config.toml
n_kv_head = 8
norm_place = "pre"
rope_fraction = 1.0
tie_embeddings = false
init = "uniform"
init_std_up = 0.023
weight_decay = 0.18
grad_clip = 1.0
decay_shape = "linear"
batch_tokens = [131072, 262144, 393216]
train_tokens = 1020000000
dataset = "wikipedia_en"
Each number is 128 + 32 x the weight over its row's rms, rounded and kept within 0 to 255. Layers, rows and columns count from 0. Numbers have three digits each. The size before them is the row's rms in percent of the matrix's.

# v: layer 5 attention value, 256x512, rms 0.087, rows 101-127, columns 192-223
# o: layer 5 attention output (transposed), 512x512, rms 0.0797, rows 197-223,229-255, columns 192-223
# q: layer 5 attention query, 512x512, rms 0.0716, rows 256-284,288-316, columns 192-223
# k: layer 5 attention key, 256x512, rms 0.0737, rows 128-156, columns 192-223
v101 101:083164076170103128131150145167080172106142064136147105146163087130140119131156160146130157159123
o197 097:105174085130117152123135122145095110081203176147138114162121143128126112099074086042121156117164
o229 102:147131122114127153119088128138166174148092080092085179132161081199121115134109157082188106183107
v102 097:120134148166139224131129105170152140132138106136171077135099132147121151104136081098142112054121
o198 101:139141144093134150162128149122218102165121151077124077068141116140125118112077143122179144191075
o230 093:128168119097176080085090135184110120123133102100145208134193108195119131152124087158144160113168
v103 097:114115101145105120083120167137195102114124100158137147100056097152159092192126100148134102142117
o199 097:138076094115100139118127108101135088168069164185146124138126118123071114122107160085118157117145
o231 098:117166166155139178170168102118127100162151101127126164150118101143131085082122094120079097068105
v104 093:137120141156126120182090133079138099123041114092157125093115125091131213096128170156130149091138
o200 095:084144119100117055086112130108120134109106165103122163230162119202126133140085057145119150145160
o232 094:166078130140097140162160167151104178113146119137154088078156141157158145164121120086099200090078
v105 096:166115137117141132121160144099117149064133082160073117122147140075140121130132172133093107166142
o201 103:131145147154091107076090142150106115123143103114171142087113093100076154148175066218081114103140
o233 095:115077108128179100175126129132124089105167144129082088122126130131152109146122163091112165179141
v106 096:200128099092157170146136159100190127139061108160099144103092185143105094171146131050156044137145
o202 097:078160133121079085122126117126076093190146120082059125121078115140166076100136129208176152124120
o234 096:147093074159165145156177114128177153052180115177169138101106090077067083143149098080110100144088
v107 097:137107161144134187097103162112139131123186157135197135086122109100167145137086184102150108161105
o203 096:131097107170125133173110133147142124156155097106159167170118161120110087154107125094107117126151
o235 098:166132081104105126144145129169135134121103136121122099055153124177122065058153140123156118087123
v108 098:098147071172155148105096145088119130090154148165171145108137161112099141159135137115146167127122
o204 102:115095099136139134134172128166136101187104134080129082091115087119145158099171116144115120119194
o236 094:157196069147130116104171126141111089150209180100137120131155198097082103138073197163178123164119
v109 098:104158143162040100131146121138174071095200167114106118112159096118105176067158106095127157136108
o205 099:157183073147181193128114117114088179083090120184136123116106120162102111107059120129144083142146
o237 093:110114143106185114075102157120070123138129119097089146184146156078155104119159125135143125120131
v110 098:171110075105095148168156129094106130111134182188157163141176163081108166136106099084147190109073
o206 099:150124093158197134130135079088195145114152065089121102093138173164135093139146097233129170136143
o238 094:109080124136100120089106129176091132147169124107128119163139140156118185151128162127118097088129
v111 097:126046101130075176185081141113139138165153154097110137155157137081155157109079157128142095186132
o207 099:060096125102144142109177100134092115094107081083155162148149118175108125102179139093087077112141
o239 101:190118109194090090085113168152124108150130112136099105167126168085188100146123123165159133135126
v112 095:154086155090122166174105151093125126178098128146107209114040185150064163128100161150180101144082
o208 104:102101167169141133135155102113119153039133165170128090079135098160152123105094096206108162096177
o240 093:129145114055079096117173147123120061183114144094103110153129136130187102159147101071171059141076
v113 096:166158124184129058089115127082093144110143147130158076137103109178135197148125161079143119162158
o209 100:101103141108143095127138132095198154125125136141116098152114199138168134141167065131102177117147
o241 091:128116121147188161160157119232037096086192154122151193191177103075134126052094188192119106111108
v114 100:135161096120142121128076087146179065095146146136098123129130108129140150114127094209068103150121
o210 100:153119180145134078172130141092107126096167093136126135129091157099180084115150126110162139129125
o242 101:063162119124113116139134139033130131140097140153142094091151156065086108138101141103108091131145
v115 099:131115092119146157111157140155114151141122106112118203091174152086087106112154089122143156141045
o211 101:149101104128143079111193139057185169146131143133115112161141081167095168133112119129135122143149
o243 099:123155160106163125149134115188094093124138131102110127178097133130135111106175172101141119157118
v116 099:193159124166106127091113160124163149130133161151106146144113189051102051203158132145082125123141
o212 102:103154151093062111102103155130089099054132147117135090113142141161103189133137128194156125211136
o244 097:126144098137164135198095110117136177113190102126145134105080161161190143126108178066172095080093
v117 103:162169164067127087126115084164080160107143161156137162170065133181166190096170109164161046115103
o213 100:124040097111132138105109158122193167124116119069145057089133149110114130132182169111088146062184
o245 095:041107138149131137116109118094126104146124117148102126127130094155107122117091123071142171140106
v118 105:129110145114146106090101100029096118097106107126164093162106139115141077110048154119160158157087
o214 097:122152147120118118149131149112128120105120069159167117125170162173103091155157121119137102135145
o246 103:073163117109101196095142121143155126100157171118100109125162148098152180149132168102128115110158
v119 100:094127103121151078115090168188114100084145150139197189135126113121121025166112149127169147130135
o215 095:115139137094162157097159186054142182159153189080149110144130171166113118147110112139104095157123
o247 106:185135121095170106123078108144161098140112152101122073051123138111123110165131148145113125110076
v120 098:121136149183094116141182121133084125135102101171167147138098138106137149149059085178093070133145
o216 105:150126133151132164139084160139130158096104115101167127114155150127146115063111128076161117098168
o248 096:084124146161158128132135105147121055122079129123101131097154084127071089130189113123137132173141
v121 103:124095155128086115140131113158138169159098132076123163102147108138132122087138156174168096166141
o217 097:120113074191119132093161141115146102171163099124095131192079082150144137122156108121159122084099
o249 099:112142194109085127132122170088088166036111116113178144126069158137156094161158141125109133103102
v122 098:131154176095113090145120097154097111123171128131183121144136143140083084099142131115118161119079
o218 097:151142072088096147131115206140141124117088106077081143122192099198110101142152099142155120133154
o250 101:111102126155184138136183123149159115170173107151134115126154158175162120099184118128092099127162
v123 094:102160137156092115089127206137169083145179096123118136136112041139135057152108151088154117173115
o219 101:156153077112132127204094109081179133081165157156160190129133175120122104118124118165139087119118
o251 095:087124103131106126091146171139092099136100064148113101112133112089114099108178174154115159115090
v124 103:152136161145174183094165124103079143148112114161173122117145155122074178107132155136156089122108
o220 102:102107130106136109207104129155101142196184133056133139187115069118139111149103110090168122099102
o252 096:120151044156181127160130110136173039126120136196139095139129133058209090153112128129074125130134
v125 103:170120111130154145120093116106134186130147123152183124121100133145090152187123109174153093060155
o221 099:161147133101132130123142141207130163059145149130040130144114166065165146106149151140162159153107
o253 096:089134118136172155145120144125179153136130176074150127082148179150135097116060109089083117133100
v126 104:092155143202164114097166108096125122145150140166131108141181101076137058167148110052166101132150
o222 098:150083118117029114126154106156127134153194128159122141093092135132123143151106150165143126106140
o254 097:099172111111191111080120152139082096086172066112132145174163158146113078147148126097193108144156
v127 096:142173111095143177105118115030109132133117117058131090152128178150178145154207103103169137150086
o223 097:130098162131085136120057154165087167132135107141167186103171199137072186109125124128067110102129
o255 095:089137070135119104100141091184165154173095099113091053161100130097192201151093146095151128192137
q256 073:166182141136162054174123178078157072184086126123128105083140151134105055117181148121151100148124
q288 106:147093137164182105076075149143101134083144131126106133142132207152147064195171138101163082154101
k128 069:081133105146071164081101121167137190085139122104184156154141100091098199117068120129141134126133
q257 073:107150083103128081144042126103130066140060124131158168129117059078119152116155110086092113128147
q289 098:134092127170120094196109097153101088071090130139104083152138129138064121130140132138157140120166
k129 071:159130144204100144126179152144133209110139140105107109120157179142104128148067098165180131113085
q258 072:124075133134072110137085122088143167145163105148156116116094082116118117119101069106100144144147
q290 104:101168146145177119147110130130058135139152148149092101166151152129176158141113128140066177113095
k130 078:092196141183158149169140092192141102134104109139131112103106133117134139117155180128168112109120
q259 070:152063079124086128192059150107136137118137109148185118111137076153131193103142134101066088139156
q291 112:110109113089164094160098123167091123091107138129099129185178116147096143156144115159121121113115
k131 078:061189195180133131095152095137147119167150100156068133143126183100120082148142153125186124092073
q260 084:104041115113142138150110116139100157121108148129109097104096051113126079107148123130070080138178
q292 098:125137107096135142124120115113151092126099148089137066107141130130145155113140133129148094171116
k132 088:063175155160110171077143116159166167100182091089145110138134153132118178119089116082174174117083
q261 096:144090143122159136171178136118083154084150091134151075160146090104116161107104144093133121149141
q293 111:111056105145138127162102151127098152034086093119091128171163107108143062140151122148074142127085
k133 081:089094161181100172101138096158177170126142118113109089133125112140120137160143121131092113124122
q262 113:111208156163173095083135141106179092135168090141136151207181156162109120112147067143136122186154
q294 093:175147102132071106115136185161192124158174133139135128173112157132104126153112109134176122165130
k134 110:094142108120157070133123153128074072154107148163157168182120121138170131156124121174071180123145
q263 131:179097197140103131102065108155115132103140121155129134151150169108099082151177158168179115134121
q295 092:118130141142069140138138151142138181133181107105131065127169109153099161151126126075157175138126
k135 116:141152140141126126160087154105182111088096063173139084126146150100119075184177112136154062192158
q264 138:154134086159082080113148141059140115119163111131095147080154128109101124119162161124123128156140
q296 084:087099162030139086115097123127090116128142103093118113089153153162068143157112133110131144162144
k136 131:164134095161146115143139173147166076162106094147090093150158147151157114137135130133151120173136
q265 131:149110161103132115138138083153166119093122153159172176134083045111129090120097104103141088037114
q297 086:138177178136124156096093130137084126107140114171087141106147073167147083136136169106083144169160
k137 105:153140138088108098122124125120124175072115169177205190179152087121129131144111143121161162046109
q266 148:151127121118140099110121103184125141056161075148168100057096156075140169143161087101094065168125
q298 080:159110186116111139146121080148119044115110127170125131107100145109142103104176101005156081129120
k138 130:144127151134125085116107083173149164059146072143141105075092138100152128156129099089114063171092
q267 133:114149088083114118151130103116080135165124105089065123169164084167169054137138125120130103130136
q299 083:120179150115171142100112157153152109109193140142162078119198166085125110126073102071116118093064
k139 124:154150075064126109149082150075105133167117131070080132160159114138129107115136137108113130152124
q268 125:129068133106112084147165073165109120133189126061106092129067100066147088151151111089107105134113
q300 086:141140101057138132087137178100106115042128155129131103120166162128084123130103134113143068105176
k140 116:124090151129092069169158044152130140101175143080093072137090108090122079144142131113127119157114
q269 134:090159121177137153133106055086113160113158066165175121153097143126054184117145141083172109103094
q301 086:127137125159141130121085138157116106041191134183075092112187155151180118145084082121147115187132
k141 124:117140111178159196134106108086134170121168050161171161152110148152053166097139126083183124107108
q270 132:150151124117139138127101146154163121077139110137137152105094158138142133179185184090107124145130
q302 089:108129126120146091179150133128150136096114161105126179152179207092173151129219136129191105142121
k142 128:160139113085130135103091189153140136086116120127133151106094163151118128156162167102101168156118
q271 133:161131100228082096113165088113091102118211120079151143089127113124082120128168106157131103099101
q303 080:126177093138110112125079173127126115182139152128131128143117125129121159112087165068119138098115
k143 123:152102116193098099113118109138084099107198099083165142115135128113066145117144120151088131097116
q272 069:097149120123135163111137102045113110128121073117161107164179125137149191076100117164159117119118
q304 098:097141171100127120126134126022121051127113177140078073116119106153169170063160117110129125134068
k144 068:195144126079132101111105175161119161125136139168071179090105099105066086191142140120090126136130
q273 067:110120146147125101171066126086149145125111128101155117157119100152154153145100062139096131212121
q305 107:132159118113108086163134114085175138116097109135109126153123150109152148148118122139135122140124
k145 074:164147136089094152100172163139152138140123123112129135106125138135145120113161152107142118089172
q274 076:117070117041063138102132066136147122100162115147126134125148172118118134158156131166134163153117
q306 104:159173105118125062096101145081092078139128142163159149108116123114179143116150093100199147139086
k146 070:105142155196104125128124143150093094157151162168088114148114097154174101126053129129139100114161
q275 071:120080099053106164122147104120181141151145156143105076106119149088135146158089116113155123139087
q307 103:126126073135185092172129146122064142187113171178109145120106137126154137112136111151197120141138
k147 070:138146180181129116138129085082105070080161071135101132159136102180139089133152146128110095144219
q276 068:150111114111118150159160084100107145151176118222099074173116104135196142113123157074116181165160
q308 109:149127109085120138097168162134139108149138120148136139144107122145161118069143108115130200127171
k148 071:123080118118108146148152131130113119094098139147145107118144095102108093123168145176161085134141
q277 080:153072117110094109181070145058081118158112097197124168113162137134160148133127150088124139148134
q309 094:132157086100166163144076122153139141167117104102147131118063153136127093148159119075088093154111
k149 086:115138136123157132157187104169133136040142082123094063187129126095122110111108130160155141158155
q278 108:173137148119097163136135116135162162104140147091094111072140156094097119127084134128162071129084
q310 100:127134132081104099164156141112127122109134073086220133113112154124104133066129162144119119121135
k150 102:112204124149208093100120154144170102126151120139159176209154134166109117096129068110143180186116
q279 123:122151124138127121109148103162059167162183208129107136143106149153135145095071157112148188056111
q311 098:145128111087178146097166118193149074176205129147175123099108161126134144171120167151162140117100
k151 131:160109162122110131089082123167097124108156127172133133169138178124087099148147152165170134117138
q280 153:088123154123102135076120077061104190097191139120155150084140101106075157103141143155100121099128
q312 087:138118130144131159141132118133139167209106132161105140131143173172147122138132155084087185095150
k152 134:112135096146093081105170106047100148103180142116122149067151118113103133090144143138112125147147
q281 148:104114179163194136089127128162171106197119148085090116111101091140091098083151106119099084107120
q313 084:138134125119112179085093130140154105192142106113032143159126154129137109167091078122110136165123
k153 133:122137180155199137127129119133171090202118164110148146119080080152117103072132080106106085094131
q282 129:142136098107091152115163163142106138121114098113129091109133184084114153115192112125075148106148
q314 080:088114106198155110140101151178141103117150167142127078163102087132127144143103100081076133136117
k154 124:138135092100106124106120173182106155076124093120145085077085173064106181134194098115081141134132
q283 148:115149128116149123094114177148077136134094138133109137145164106177139092154162127150142082124139
q315 086:150134122165139091130139137101130109148113153185084171086095083157093168110131115160114140146147
k155 124:127153124113124117090127149131066136144113138128091152143142090169140108181157120147175080118132
q284 123:141143155173160075138150098187169085175157142103136149152100133117171175122189141101136128136080
q316 079:114111149150095124094044152120095128129116058119136105122127143125106113144144192113145139141125
k156 118:133107189145184101159165110217177104176159168097133142172102121113174140103193139097139140135079